From a checkpoint of a small transformer trained on Wikipedia.
Size: 4 heads of 64, 22.7M parameters.
Architecture: RMSNorm before each block, rotary positions, attention and MLP in parallel.
Training: a variant of Adam for these matrices, 907M tokens, 6919 steps.
Each number is 50 + 15 x the weight over its row's rms, rounded and kept within 0 to 99. Layers, rows and columns count from 0. The size before them is the row's rms in percent of the matrix's.

# layer 20 MLP down (transposed), 704x256, rms 0.0651, rows 52-88, columns 128-191
104:73 52 72 40 70 87 36 66 34 25 54 40 43 24 53 59 44 52 51 46 53 56 52 50 43 30 52 53 48 61 40 59 67 41 40 79 44 27 62 61 51 53 45 44 20 43 58 42 43 42 23 53 72 94 38 43 60 47 27 31 29 62 50 59
105:22 13 38 61 36 40 54 67 65 35 59 92 64 46 24 33 54 47 51 39 74 50 54 62 40 05 48 41 53 50 37 63 81 36 58 42 46 41 55 44 50 31 60 65 63 60 29 52 31 35 42 53 70 34 20 52 63 12 77 27 48 50 47 42
095:47 64 49 60 68 55 40 36 65 36 68 84 57 54 42 76 32 55 60 72 33 59 54 71 63 32 52 28 68 40 42 53 44 38 81 59 85 49 53 62 42 62 66 47 53 28 76 57 73 46 62 20 55 44 48 64 52 26 59 51 35 23 42 51
099:43 69 52 31 14 64 49 45 37 46 43 57 40 41 70 28 57 53 34 53 57 24 32 29 24 45 38 42 36 53 61 31 39 29 55 51 48 59 59 32 36 64 44 38 39 36 55 45 58 56 63 51 37 39 23 33 39 51 49 35 39 45 68 40
097:70 53 78 20 35 52 53 74 37 49 27 99 53 45 77 43 38 40 65 47 54 48 56 43 52 51 63 46 54 31 58 51 71 22 49 60 35 35 40 53 60 55 64 73 44 49 48 37 52 44 85 40 56 36 37 53 44 31 51 27 20 62 64 47
104:56 51 68 44 79 44 57 68 54 54 54 59 59 57 44 54 54 87 66 55 47 39 40 62 28 63 07 49 38 71 32 41 60 65 29 38 49 55 32 51 54 47 72 28 44 63 35 47 38 72 49 30 20 17 69 49 56 67 49 31 63 44 50 52
087:61 63 65 50 45 46 51 46 56 41 68 00 48 39 54 45 43 46 50 77 43 78 46 54 67 99 65 51 22 51 45 36 58 58 52 25 51 54 36 51 48 39 36 44 48 45 33 51 32 61 25 52 91 56 65 60 52 35 51 39 43 70 68 60
105:28 57 66 42 67 43 64 35 44 40 39 49 81 37 55 34 59 63 55 43 22 28 51 53 40 98 58 67 45 40 64 65 44 23 58 68 40 72 50 58 56 34 85 43 58 41 59 60 37 53 44 83 53 47 51 41 57 51 66 55 71 35 70 45
106:67 62 48 47 70 53 46 67 50 32 60 62 54 54 49 40 67 65 36 39 44 42 47 51 56 39 44 39 42 78 67 53 39 50 42 55 39 50 56 46 64 37 92 22 48 49 50 45 70 18 58 58 40 32 79 43 44 58 62 45 44 40 81 33
087:34 47 19 56 76 61 72 36 22 39 58 87 67 39 37 58 57 38 53 44 39 19 44 89 44 23 39 50 46 54 60 45 34 52 42 42 47 47 45 59 37 38 29 56 24 56 68 56 81 48 57 78 70 57 44 04 58 52 38 42 47 40 49 59
098:41 45 49 51 49 33 15 67 26 42 36 40 73 43 58 54 46 74 58 38 65 21 33 17 27 58 50 30 25 32 58 42 39 43 68 40 57 70 32 48 41 25 59 32 47 35 63 47 34 50 34 56 70 53 54 73 41 16 27 55 59 20 32 14
092:82 40 34 51 51 61 45 34 57 57 22 99 45 62 48 49 58 54 41 73 20 65 49 58 40 48 49 50 55 68 58 53 87 35 63 50 47 51 23 46 17 67 29 96 52 62 37 35 49 32 31 63 31 51 14 79 63 40 29 45 52 74 56 49
095:37 49 64 57 57 63 61 66 56 39 57 00 35 42 26 46 52 75 51 57 50 64 65 35 24 23 55 56 46 68 34 54 48 42 51 59 36 18 75 52 58 63 52 62 79 08 32 38 85 56 91 52 43 57 54 49 40 61 43 79 34 47 34 54
105:53 58 61 18 43 65 34 55 72 31 62 57 50 69 32 41 42 57 49 39 52 58 16 39 55 65 70 56 65 41 70 59 43 44 26 40 66 45 43 50 56 36 88 37 41 56 47 55 81 45 57 52 60 56 42 72 70 42 59 71 22 36 37 61
098:28 12 51 71 29 74 45 38 24 39 22 35 59 59 52 42 58 65 36 35 53 69 75 51 42 28 62 54 31 31 44 60 37 41 51 55 55 60 55 41 52 37 48 62 65 76 67 33 61 47 38 36 51 39 59 35 35 59 28 63 69 19 33 64
096:62 52 42 50 58 44 37 24 37 44 64 95 27 42 59 66 25 44 69 61 49 37 70 38 18 72 54 50 33 43 39 49 34 76 57 28 39 41 51 59 40 55 59 38 75 38 46 47 60 57 61 74 99 37 58 00 35 59 66 30 58 36 43 48
095:58 34 71 48 69 77 43 73 49 67 46 34 62 45 60 65 57 54 49 25 43 70 42 63 49 74 29 48 38 70 38 76 39 65 46 52 46 38 77 47 50 53 45 49 41 63 36 51 14 59 56 59 35 42 48 26 67 47 48 46 52 59 47 51
098:64 52 71 37 38 19 64 40 45 44 52 84 64 36 40 71 45 47 41 54 45 66 57 44 59 21 57 74 40 24 63 38 55 44 52 52 62 77 75 34 32 12 48 24 63 17 69 53 54 18 52 48 41 64 42 47 18 66 50 56 41 55 50 53
099:58 61 64 64 36 49 44 69 42 57 40 73 36 29 70 16 70 30 55 42 41 50 46 69 34 41 89 41 54 54 26 62 37 70 64 53 46 45 50 58 62 30 72 30 75 70 34 63 36 65 30 23 20 76 32 84 34 24 70 54 51 53 35 40
098:72 65 58 50 19 51 47 52 22 62 47 65 77 66 44 51 46 45 41 64 31 43 34 57 64 33 59 44 50 52 46 44 55 60 50 59 49 66 73 53 19 23 73 47 35 66 27 46 63 48 57 40 43 16 34 53 51 49 51 57 27 52 42 20
088:45 66 72 41 43 30 51 34 36 36 49 00 72 23 32 70 54 51 54 35 47 28 65 73 78 44 44 45 46 58 61 48 55 70 45 39 32 47 54 48 35 75 43 55 76 48 45 59 73 36 32 32 29 67 59 64 66 41 46 50 51 63 47 28
109:85 45 66 55 67 18 50 50 35 46 71 90 53 57 62 52 27 42 69 48 77 47 73 60 50 33 40 72 37 53 37 47 63 46 70 52 24 67 64 33 84 44 53 49 54 61 54 60 37 48 53 52 31 54 64 66 29 64 28 53 41 32 45 51
100:49 64 72 39 42 38 64 20 38 39 38 68 47 55 24 53 69 40 43 41 34 48 33 58 36 69 48 67 69 52 65 22 53 46 40 46 42 57 48 65 34 37 64 49 89 56 47 38 56 55 67 79 61 52 55 51 43 33 40 65 16 75 49 18
094:30 60 61 77 59 80 49 54 42 42 60 01 58 25 54 46 32 64 65 69 86 44 49 61 64 82 61 54 29 29 47 58 53 46 42 62 16 30 54 35 52 30 54 52 55 42 38 73 64 42 49 52 95 69 25 24 56 32 69 27 43 67 73 35
102:08 40 70 36 25 69 70 73 46 72 44 80 62 37 64 33 56 55 35 45 54 46 40 29 42 27 45 62 39 51 72 53 51 39 78 58 71 27 52 61 35 57 62 71 70 58 36 36 54 43 28 52 45 33 48 78 54 63 82 53 51 50 22 38
104:52 60 79 39 49 27 13 48 57 55 54 60 63 68 60 72 42 63 48 71 51 36 21 30 43 26 61 62 50 45 56 61 60 47 69 51 68 45 54 62 43 64 50 43 43 65 80 75 69 36 61 31 70 55 73 44 82 42 26 56 26 50 61 66
099:41 74 40 49 46 68 50 48 50 53 53 32 45 32 56 52 27 24 66 65 49 65 63 31 74 83 64 59 52 35 39 55 42 20 63 53 51 89 61 32 44 52 34 01 67 63 61 37 50 52 66 23 50 49 47 41 46 25 90 80 44 51 35 45
109:31 73 47 60 65 43 65 69 66 45 75 53 47 70 59 46 29 73 54 79 60 40 48 65 49 72 53 61 22 39 56 71 60 32 59 69 59 28 15 45 56 42 46 40 56 53 47 70 57 63 49 85 30 67 64 63 36 68 60 54 55 58 38 62
107:65 48 59 69 57 32 83 48 41 65 44 44 62 28 53 48 71 48 44 65 48 57 42 69 54 44 43 68 48 59 57 59 52 70 43 19 33 90 58 37 33 66 55 75 29 67 55 31 99 42 32 68 47 45 62 35 99 37 57 50 39 53 61 36
092:30 52 53 64 20 52 51 58 57 70 27 10 30 56 24 51 48 49 56 38 60 61 58 71 70 87 46 56 46 48 40 70 59 42 43 64 40 51 67 37 63 32 27 58 50 22 41 51 48 74 58 61 62 47 44 47 56 65 37 49 52 19 65 70
093:49 49 46 67 43 59 36 41 43 61 45 52 53 70 48 39 33 47 54 28 33 73 50 62 46 43 42 58 59 52 57 49 59 51 21 64 67 37 65 66 56 36 39 30 45 37 51 63 21 04 71 61 84 59 52 37 25 55 21 10 69 67 52 35
102:53 49 30 66 35 62 58 57 09 56 60 29 59 33 34 85 20 60 44 56 75 15 72 46 37 67 44 15 39 49 25 47 64 27 44 75 54 39 55 52 39 53 56 49 53 70 26 55 56 60 44 41 55 45 17 31 32 57 51 28 44 56 65 41
105:18 54 54 66 67 40 64 70 66 59 58 54 52 30 51 52 82 48 35 38 34 42 40 60 54 43 30 44 36 30 57 53 34 39 57 49 61 40 18 38 36 54 42 19 47 47 43 33 32 51 62 58 32 30 56 68 42 44 23 34 40 45 38 70
094:63 46 47 45 55 45 36 51 70 43 66 99 70 63 72 74 29 38 43 48 39 69 50 46 42 69 59 40 42 49 69 76 56 51 58 82 33 61 60 64 58 30 48 50 29 55 44 40 58 52 41 57 00 71 62 36 60 43 58 49 25 45 43 41
092:52 45 53 44 60 59 43 19 44 42 55 02 53 42 46 55 38 52 50 48 44 41 48 58 59 61 56 50 40 60 43 33 57 56 50 32 56 60 31 44 22 35 48 56 79 56 54 52 46 53 43 50 99 54 47 48 47 61 47 47 70 61 42 56
104:51 64 50 61 36 41 41 49 50 51 61 55 52 68 56 48 59 60 39 22 57 57 54 44 39 52 39 16 30 42 49 16 54 39 75 60 39 63 18 53 46 26 51 54 37 46 34 48 42 28 36 41 58 74 45 38 67 58 38 48 51 36 30 42
096:40 51 43 65 44 38 40 64 51 43 69 67 57 37 56 42 47 47 74 41 70 24 59 67 48 12 64 47 52 51 50 48 26 58 31 36 41 48 53 27 47 60 36 43 15 60 53 49 74 38 46 35 00 37 70 49 20 32 49 53 29 45 28 68
# layer 20 MLP gate, 704x256, rms 0.0706, rows 53-88, columns 128-191
106:50 56 60 72 63 34 60 80 38 76 38 60 39 31 38 57 70 43 46 66 61 66 56 36 73 51 57 39 59 08 44 80 52 53 50 40 52 28 81 50 69 38 28 43 60 44 56 29 38 68 32 73 51 30 49 47 40 53 49 50 38 65 56 48
096:45 62 36 52 81 62 33 53 48 53 08 33 56 35 63 47 36 65 51 34 31 55 49 37 36 61 41 51 64 38 35 70 58 52 22 50 67 42 55 57 48 75 27 57 46 37 52 49 34 68 71 53 67 42 57 73 65 23 62 50 65 39 75 59
101:42 50 51 36 57 65 31 72 28 66 15 53 52 54 53 83 50 59 56 61 55 42 61 10 63 40 54 55 58 60 50 76 63 47 38 33 49 70 50 60 25 59 62 74 39 63 42 44 71 61 77 48 53 82 27 58 32 45 64 57 61 45 49 81
102:68 42 45 54 76 21 56 24 38 42 27 47 42 45 56 38 66 73 61 75 30 55 61 42 43 37 35 63 36 56 49 87 57 60 43 38 64 49 34 48 39 50 31 29 40 28 30 42 16 42 53 58 49 43 51 35 70 47 43 49 80 52 76 49
106:35 50 41 39 74 80 48 61 37 65 58 65 42 61 67 55 49 50 61 38 90 35 53 65 34 54 54 72 53 32 46 50 40 43 55 25 29 59 29 50 47 72 49 79 41 66 70 47 41 49 21 55 39 41 40 47 65 51 45 75 52 86 32 42
095:49 32 49 45 58 41 45 56 68 39 48 12 32 66 47 77 83 57 56 54 50 25 70 60 57 53 37 22 43 31 35 37 39 55 41 43 51 47 20 59 55 19 29 42 44 61 38 43 70 27 38 39 91 34 79 45 44 63 55 24 75 39 32 59
101:73 47 55 59 71 18 43 49 34 59 64 71 69 51 28 54 67 26 23 57 46 54 38 66 51 55 62 38 54 79 38 45 48 51 62 80 67 51 36 37 22 34 34 60 46 41 56 69 41 50 54 18 62 55 55 58 78 60 56 42 55 67 20 58
105:63 54 78 54 53 67 59 39 36 38 52 80 48 34 33 51 75 82 77 70 30 42 31 42 72 50 45 49 37 53 70 42 34 86 54 67 71 58 39 42 40 53 74 61 52 49 74 46 57 43 18 50 35 52 96 61 66 46 60 57 46 32 87 61
092:64 55 63 55 70 37 53 41 47 62 34 48 50 49 47 26 40 35 23 62 69 44 47 56 40 72 41 52 60 20 47 60 38 47 53 61 36 28 78 30 25 67 26 56 56 60 56 51 40 47 54 77 54 62 47 28 72 32 43 29 59 48 40 61
101:33 65 28 50 29 64 35 51 69 40 40 44 37 45 49 40 63 52 40 51 61 45 73 26 38 57 40 47 40 39 23 59 41 56 29 33 41 28 47 19 50 45 58 29 76 50 69 35 32 62 64 43 66 56 56 35 61 52 55 29 46 79 39 58
100:59 53 44 54 52 80 36 77 76 59 45 35 54 55 37 66 58 59 60 53 36 56 44 47 64 56 56 51 69 51 23 44 27 33 64 42 35 87 49 17 54 41 86 42 43 50 06 45 30 44 55 42 43 51 55 52 61 54 17 40 59 58 38 70
096:21 37 33 59 34 49 76 38 63 42 31 32 50 62 62 55 37 44 43 73 33 44 38 49 56 38 62 67 45 37 60 55 46 15 13 26 88 58 28 51 66 44 39 62 66 63 40 44 54 25 39 21 63 47 50 25 56 58 53 39 37 62 40 41
102:37 68 57 51 33 63 58 46 50 32 58 52 37 39 83 71 41 40 26 77 52 81 71 53 51 57 45 40 52 10 23 49 26 60 66 70 56 29 46 46 31 31 48 57 58 77 40 18 34 40 35 58 42 68 71 46 71 51 69 54 31 46 72 39
101:59 57 45 61 47 30 58 18 45 59 17 52 54 47 57 31 37 39 80 46 33 35 62 32 60 43 50 34 38 47 34 26 54 61 45 63 57 29 65 82 22 53 49 61 49 35 47 40 56 49 61 43 34 75 48 58 36 45 58 58 62 35 51 28
094:75 21 23 51 48 37 47 37 37 51 67 43 47 49 34 39 39 45 52 43 86 40 32 46 78 65 48 38 43 27 61 67 64 58 44 62 55 49 71 60 55 49 79 36 50 26 56 57 48 48 45 39 85 46 24 42 61 55 45 58 57 26 33 58
098:59 60 36 55 56 57 92 46 60 52 44 43 37 71 45 43 20 37 36 32 40 72 59 28 44 39 60 48 89 37 44 58 61 67 99 33 59 36 53 55 54 31 54 63 71 40 59 66 66 75 27 46 67 81 51 27 56 42 62 45 44 44 36 32
108:64 71 36 50 59 47 30 71 68 80 51 48 64 75 46 58 67 48 31 32 42 32 59 71 49 54 58 51 62 36 44 59 82 38 76 44 53 36 48 62 66 76 49 61 52 64 46 52 64 29 44 42 33 57 46 61 76 30 56 49 47 31 23 47
097:36 61 73 34 55 34 64 50 25 45 68 55 19 44 59 64 80 41 64 83 24 60 75 49 64 48 60 46 47 54 64 54 44 38 40 40 51 58 40 73 54 54 52 40 37 55 34 60 39 30 51 52 62 62 66 60 34 33 46 27 56 58 45 53
097:31 64 42 33 65 50 88 47 63 39 54 49 52 39 57 42 50 66 49 23 43 39 35 49 67 59 59 54 77 33 41 60 61 41 47 26 43 42 53 43 36 42 65 54 55 72 68 62 60 58 61 39 64 40 31 35 74 18 70 65 32 48 54 52
095:39 26 39 80 37 59 65 61 56 34 35 52 64 57 62 62 19 34 62 75 31 48 35 42 58 47 53 32 54 49 42 39 40 60 82 48 86 48 24 76 53 55 55 51 63 30 49 88 48 34 07 46 61 67 52 65 57 59 46 55 38 35 36 42
106:67 53 40 50 58 46 46 64 45 50 66 58 43 56 58 79 72 42 39 76 71 40 60 35 74 45 37 59 33 40 13 55 43 58 60 32 38 32 47 21 48 33 36 42 57 51 29 57 36 47 46 55 51 25 62 36 54 42 45 68 51 47 92 58
103:54 54 36 63 38 44 65 72 66 51 48 35 53 59 65 62 52 50 28 80 46 32 55 58 51 60 36 48 42 65 44 71 38 13 72 68 35 62 43 25 50 36 60 41 82 61 57 22 24 30 50 68 73 59 82 44 81 53 58 53 52 41 57 69
100:31 58 27 71 60 42 61 22 45 40 34 48 59 32 77 43 33 82 39 59 99 47 62 47 51 27 49 52 65 68 42 51 47 67 62 44 60 40 48 21 73 53 58 58 54 27 49 47 37 58 53 69 67 62 47 50 66 56 40 54 52 51 72 26
107:52 56 14 60 65 35 67 52 48 23 58 51 29 59 88 29 51 35 50 59 40 49 66 77 46 55 43 55 43 51 74 56 42 52 40 54 70 35 50 33 51 47 53 53 55 85 55 48 44 42 46 26 55 34 62 67 21 50 54 52 68 54 47 69
100:22 71 54 53 51 68 56 48 67 44 55 59 59 39 42 66 55 33 33 80 67 51 49 47 38 54 31 56 49 43 35 63 40 52 36 50 48 56 76 46 35 38 28 62 50 61 67 48 33 53 52 53 52 69 28 56 43 42 62 31 61 47 46 34
103:52 23 73 38 32 40 38 65 54 84 93 52 72 36 22 30 32 32 39 70 37 54 54 42 45 46 47 61 72 27 54 58 53 37 59 52 43 89 58 72 50 50 50 27 67 28 36 56 56 44 78 39 51 82 24 57 68 44 32 52 36 31 65 24
104:77 51 44 52 38 51 28 40 59 80 56 45 61 50 29 58 63 68 80 35 74 44 44 27 60 41 35 33 54 19 43 25 48 48 54 47 62 50 57 47 47 66 33 29 66 63 23 57 18 43 80 42 55 36 51 58 60 47 48 46 49 60 65 65
101:43 43 79 43 59 62 60 35 31 45 66 62 60 34 57 56 75 39 54 46 46 48 43 46 59 37 40 74 35 65 52 41 59 57 29 46 53 64 50 46 45 44 47 61 69 43 53 62 53 34 56 49 69 57 89 75 79 49 32 61 40 45 47 73
098:68 29 66 72 61 60 57 47 34 56 47 46 68 63 50 59 67 53 55 57 34 70 55 51 54 46 64 46 29 74 36 59 56 33 57 31 82 38 65 48 77 54 15 49 41 48 51 79 36 59 36 60 41 32 80 41 63 54 56 46 70 86 31 54
095:67 63 76 52 30 69 57 50 69 38 61 53 47 59 35 47 41 81 45 28 40 35 48 51 51 52 80 88 52 24 56 44 69 44 36 87 82 38 31 43 68 31 46 46 56 60 50 50 53 35 67 47 44 46 48 46 41 55 42 22 36 51 32 39
104:67 60 98 61 17 45 59 34 68 50 66 51 28 48 87 50 71 48 60 45 46 70 40 55 49 38 33 45 42 42 68 30 69 48 42 82 42 49 39 40 34 56 55 45 55 75 58 40 37 38 45 58 66 78 48 78 48 36 57 52 35 56 73 58
105:65 55 11 63 74 47 48 45 44 41 44 62 27 48 40 37 40 43 48 47 59 45 38 46 37 39 77 52 38 56 66 49 36 21 46 69 40 54 68 40 72 30 57 52 49 83 59 68 59 71 42 48 49 57 57 80 46 34 55 50 58 80 07 62
097:51 67 61 53 59 40 52 78 33 56 34 37 23 47 49 28 53 57 65 45 80 48 34 76 45 51 50 69 44 39 30 66 52 71 66 52 95 25 51 38 44 59 55 67 35 37 02 53 40 62 41 82 47 42 43 50 43 33 40 97 61 66 69 56
100:38 52 27 58 46 50 24 61 40 50 60 56 48 58 61 50 54 60 31 73 49 33 29 54 56 34 42 56 40 39 50 30 49 40 31 70 56 65 86 21 55 61 39 50 57 45 37 25 72 45 52 63 35 54 60 47 45 37 60 52 67 36 47 23
093:65 59 61 66 24 59 67 49 55 29 46 66 63 48 38 46 82 46 84 74 67 87 59 74 53 34 77 42 57 43 24 41 61 40 38 41 24 52 65 10 42 56 67 26 89 65 50 38 43 55 34 59 67 35 58 37 62 38 25 37 79 47 59 41
096:58 75 66 45 64 70 26 65 41 48 54 53 94 43 40 30 48 41 66 40 45 46 60 32 57 29 11 61 69 54 60 48 44 43 62 48 47 44 66 02 59 44 47 40 59 30 47 55 66 32 48 52 61 54 39 47 75 53 56 52 60 27 74 24
# layer 20 MLP up, 704x256, rms 0.0726, rows 53-88, columns 128-191
107:74 52 20 54 71 46 45 70 46 51 74 44 19 43 53 44 62 70 18 45 73 37 60 45 42 53 52 56 42 59 58 53 59 51 78 63 46 71 67 56 43 40 59 43 56 71 59 43 68 40 56 69 54 29 34 38 48 63 47 57 32 43 73 23
090:51 32 56 42 46 30 56 36 59 62 37 45 54 66 69 07 51 29 52 77 61 63 77 20 49 42 72 53 51 20 48 67 61 43 38 58 16 45 44 52 60 59 42 67 60 57 32 49 59 27 38 48 32 44 62 63 64 69 38 40 47 56 54 60
102:31 48 62 34 58 44 59 41 64 24 58 46 71 46 70 47 68 37 69 35 43 48 62 70 44 66 58 55 71 23 74 78 18 51 64 49 45 40 69 33 78 50 51 34 38 54 46 66 64 49 27 45 36 58 71 63 41 62 48 45 63 45 66 70
102:33 52 37 55 61 37 59 79 53 63 50 50 61 58 20 21 32 37 62 49 65 30 39 60 24 62 35 64 51 82 41 38 38 57 52 54 51 45 68 60 60 35 59 47 41 62 52 27 80 23 50 53 34 60 57 65 50 29 49 73 45 85 69 31
103:39 56 73 81 36 33 70 44 81 51 45 44 51 63 58 43 53 46 30 59 32 69 43 45 56 61 51 47 52 59 48 49 31 65 61 47 55 29 49 44 37 55 63 70 70 45 40 61 77 38 52 48 46 75 55 79 58 49 69 55 36 58 31 32
086:39 35 15 64 56 48 43 47 36 53 53 29 60 50 49 51 69 53 39 54 30 34 43 76 53 47 25 38 63 48 64 48 31 40 62 58 51 62 64 52 50 47 58 69 74 52 80 20 45 19 30 59 46 57 47 53 68 60 38 42 49 59 52 70
103:38 48 40 61 27 80 59 61 69 49 61 51 42 53 67 61 59 55 26 43 59 55 51 74 45 55 58 59 80 37 70 42 44 61 62 47 59 55 29 34 31 60 58 65 45 49 58 49 51 59 20 48 45 55 73 99 33 55 48 32 29 72 38 37
109:43 30 56 43 34 72 52 56 13 71 49 46 61 44 51 57 61 27 82 77 62 51 36 35 43 36 27 49 39 66 22 58 52 78 47 56 66 67 57 22 41 43 55 64 50 37 86 39 57 34 44 58 64 71 57 43 83 23 68 55 55 64 74 59
092:76 52 33 52 44 30 48 58 85 54 16 67 31 35 68 46 35 64 63 32 35 43 43 42 52 53 76 48 46 66 66 67 74 44 60 56 55 39 58 04 50 45 62 51 62 49 45 67 49 59 71 39 45 41 34 54 59 23 64 49 26 70 43 63
093:63 50 54 46 53 51 74 45 33 54 57 42 35 51 61 20 51 53 56 51 33 47 62 59 62 50 64 38 72 47 42 36 50 52 29 40 21 33 36 61 69 55 19 33 54 53 47 61 58 56 58 52 49 14 59 35 71 49 50 49 47 70 60 62
098:49 50 31 32 70 15 56 67 61 49 75 62 36 49 48 61 54 13 41 43 64 54 64 43 60 60 58 50 37 61 57 52 54 56 31 64 48 73 66 41 57 23 66 56 58 57 60 45 26 58 20 39 33 68 39 30 38 44 34 66 54 62 60 39
084:35 30 27 47 42 42 37 84 45 74 71 53 71 66 64 60 56 43 64 64 58 39 49 58 43 68 34 42 34 44 57 36 52 63 25 43 50 51 48 52 21 49 46 55 67 48 34 41 44 31 44 64 50 74 34 63 66 62 13 60 74 43 46 51
100:69 26 50 52 75 45 70 63 43 51 47 42 45 38 67 48 84 73 38 34 57 07 94 31 75 57 35 60 28 75 58 50 62 67 39 55 44 63 62 60 40 89 55 62 92 46 41 35 46 42 62 44 72 61 54 46 48 26 37 34 51 61 59 65
103:58 55 51 34 47 69 70 33 54 38 62 41 63 67 39 37 70 18 56 40 65 67 38 39 61 51 45 72 30 56 25 48 53 54 44 61 73 56 71 37 47 11 52 54 67 46 58 48 59 51 51 61 46 34 58 66 51 72 33 54 45 81 61 46
088:45 64 42 70 51 61 42 70 49 24 53 48 59 65 67 55 79 56 23 43 60 47 76 43 33 43 49 65 41 24 33 35 64 45 86 60 28 71 31 42 63 60 59 56 57 60 55 46 49 44 44 31 58 84 20 52 63 33 53 71 71 55 51 50
087:47 37 31 49 53 20 37 32 56 42 57 59 63 47 61 55 31 35 33 64 44 49 55 45 53 31 69 44 61 37 53 47 47 56 79 46 64 39 34 35 58 33 58 56 50 70 47 55 38 45 22 63 44 20 56 36 57 49 56 21 40 63 55 66
102:50 69 51 74 57 55 60 31 79 32 74 53 35 57 39 44 57 32 54 55 46 56 64 79 32 41 85 36 56 58 25 49 32 60 45 55 47 25 16 30 59 70 48 78 51 42 46 30 37 68 37 28 47 40 50 63 79 77 78 42 29 19 25 49
099:67 79 39 29 42 22 56 42 73 41 70 56 32 85 40 60 31 82 50 44 67 42 52 50 31 39 51 34 69 42 64 68 77 57 46 56 38 46 67 33 21 50 71 36 52 57 52 34 54 42 49 49 54 36 50 21 57 53 33 22 55 49 35 39
098:52 50 40 51 75 56 78 65 63 51 50 55 45 14 59 56 44 47 60 52 36 35 47 41 53 50 34 41 51 52 63 59 58 50 51 19 53 35 54 52 78 57 30 42 66 40 72 47 56 24 45 37 47 62 42 68 74 43 23 60 69 65 94 45
102:57 75 72 39 36 45 71 51 44 48 36 59 88 54 60 29 32 56 61 66 63 46 20 59 54 34 54 67 36 67 29 52 55 49 80 67 56 42 75 55 44 63 53 42 61 54 56 70 55 67 42 42 67 42 34 59 51 40 38 62 55 50 69 52
106:57 67 17 41 56 62 61 53 37 65 32 56 29 46 72 48 31 49 64 49 37 44 69 23 52 63 29 32 46 45 60 57 53 29 54 52 42 29 85 45 68 57 47 43 68 54 68 68 61 66 43 64 45 42 50 63 63 52 45 46 48 56 58 35
090:59 76 29 61 41 57 61 63 51 44 45 54 55 58 65 51 28 62 33 70 40 44 62 58 78 53 49 47 37 47 39 67 56 63 53 61 52 59 58 28 52 36 41 53 61 77 62 41 51 52 36 21 61 38 51 73 33 48 47 25 52 45 46 31
100:56 41 65 18 71 74 73 47 54 47 67 55 52 58 47 35 46 32 32 40 92 80 59 42 22 40 42 54 43 44 77 25 73 30 52 22 72 31 58 33 48 37 19 47 47 58 64 46 43 63 44 45 48 28 64 36 66 50 81 63 77 43 57 56
101:61 57 41 76 70 54 47 58 53 54 65 52 50 50 34 44 78 73 56 42 28 65 12 19 59 58 47 63 61 53 59 55 34 47 65 58 50 67 56 46 12 26 61 71 72 25 44 28 44 39 49 39 60 46 34 28 69 49 61 50 36 72 44 54
109:64 76 26 47 85 43 41 59 59 47 47 48 34 23 60 49 61 51 30 36 42 56 53 65 52 53 47 43 49 39 37 37 48 43 21 25 52 49 32 55 34 88 48 55 75 63 47 50 49 65 50 46 44 65 36 60 42 29 61 60 63 56 73 35
100:47 57 27 53 90 39 34 36 57 44 43 55 55 49 51 60 41 44 41 46 39 46 66 73 48 55 32 66 52 99 57 36 63 69 44 52 47 24 60 30 18 39 30 77 50 32 25 37 63 46 25 53 43 33 73 37 61 70 42 28 56 70 45 38
097:45 56 44 51 54 80 61 64 37 43 39 30 37 18 58 43 55 52 27 51 13 31 35 60 42 43 59 52 49 78 57 60 49 45 53 49 29 31 48 64 57 58 54 45 49 39 44 21 62 36 22 39 55 66 44 67 52 72 55 56 34 49 79 35
113:56 40 43 42 51 63 32 58 85 32 54 55 53 43 53 56 80 76 42 58 50 52 39 29 53 49 49 51 55 41 40 23 54 51 50 63 49 47 49 68 53 68 33 45 64 62 39 43 60 52 46 55 24 60 49 45 57 42 81 60 60 44 34 41
088:69 50 65 47 33 40 57 48 44 54 52 50 75 63 64 47 72 53 71 53 49 38 64 40 43 48 84 52 66 58 35 24 32 65 60 58 67 64 41 49 69 82 48 34 60 74 67 40 52 50 19 41 68 39 62 48 42 30 77 21 54 50 46 62
092:50 54 65 60 55 70 62 57 82 40 47 62 37 48 42 46 64 42 64 48 38 37 25 69 61 40 60 67 45 52 56 51 51 48 45 47 24 39 68 38 71 62 58 41 63 60 54 45 48 23 49 37 53 33 58 68 66 32 35 16 67 35 49 58
098:59 47 61 62 41 41 42 35 69 38 55 53 31 31 50 64 55 43 50 44 67 85 35 34 49 25 41 76 26 47 17 58 59 52 36 88 53 41 42 70 44 67 38 23 57 17 59 41 16 20 50 52 52 64 81 59 49 66 54 54 61 41 33 77
112:41 49 35 61 27 72 71 50 36 49 50 46 29 54 58 45 81 61 31 58 81 80 55 25 44 43 45 61 39 44 69 58 35 33 42 41 63 51 53 56 89 37 34 56 55 59 31 33 48 52 74 46 61 54 55 69 74 39 51 34 72 71 44 52
094:51 69 43 67 62 28 48 47 43 56 45 60 44 65 60 47 40 59 41 56 64 41 52 44 61 74 40 53 30 76 43 49 66 66 42 52 47 66 59 38 45 54 71 45 38 49 60 49 50 63 74 45 42 47 71 64 46 63 46 60 41 76 68 61
099:30 54 67 56 45 42 37 32 31 54 29 42 51 45 45 45 58 48 27 53 33 54 58 66 57 42 49 62 61 47 42 31 42 44 59 44 37 32 59 58 59 53 70 80 65 80 86 26 74 48 55 72 39 48 86 51 26 44 00 35 52 57 46 51
125:38 48 37 31 42 37 36 52 50 51 73 49 55 45 37 62 42 43 38 38 63 17 36 19 52 53 55 31 33 54 79 58 45 64 18 49 55 40 35 55 40 35 30 68 34 46 36 66 54 60 39 57 41 61 42 34 45 59 32 57 42 56 58 46
109:64 62 69 36 73 86 42 69 55 51 72 58 45 39 30 57 40 69 44 33 67 69 61 44 49 60 42 22 50 45 86 82 49 62 80 57 59 42 27 24 41 60 76 29 30 31 42 66 58 43 23 30 60 52 62 35 57 54 82 74 61 38 51 59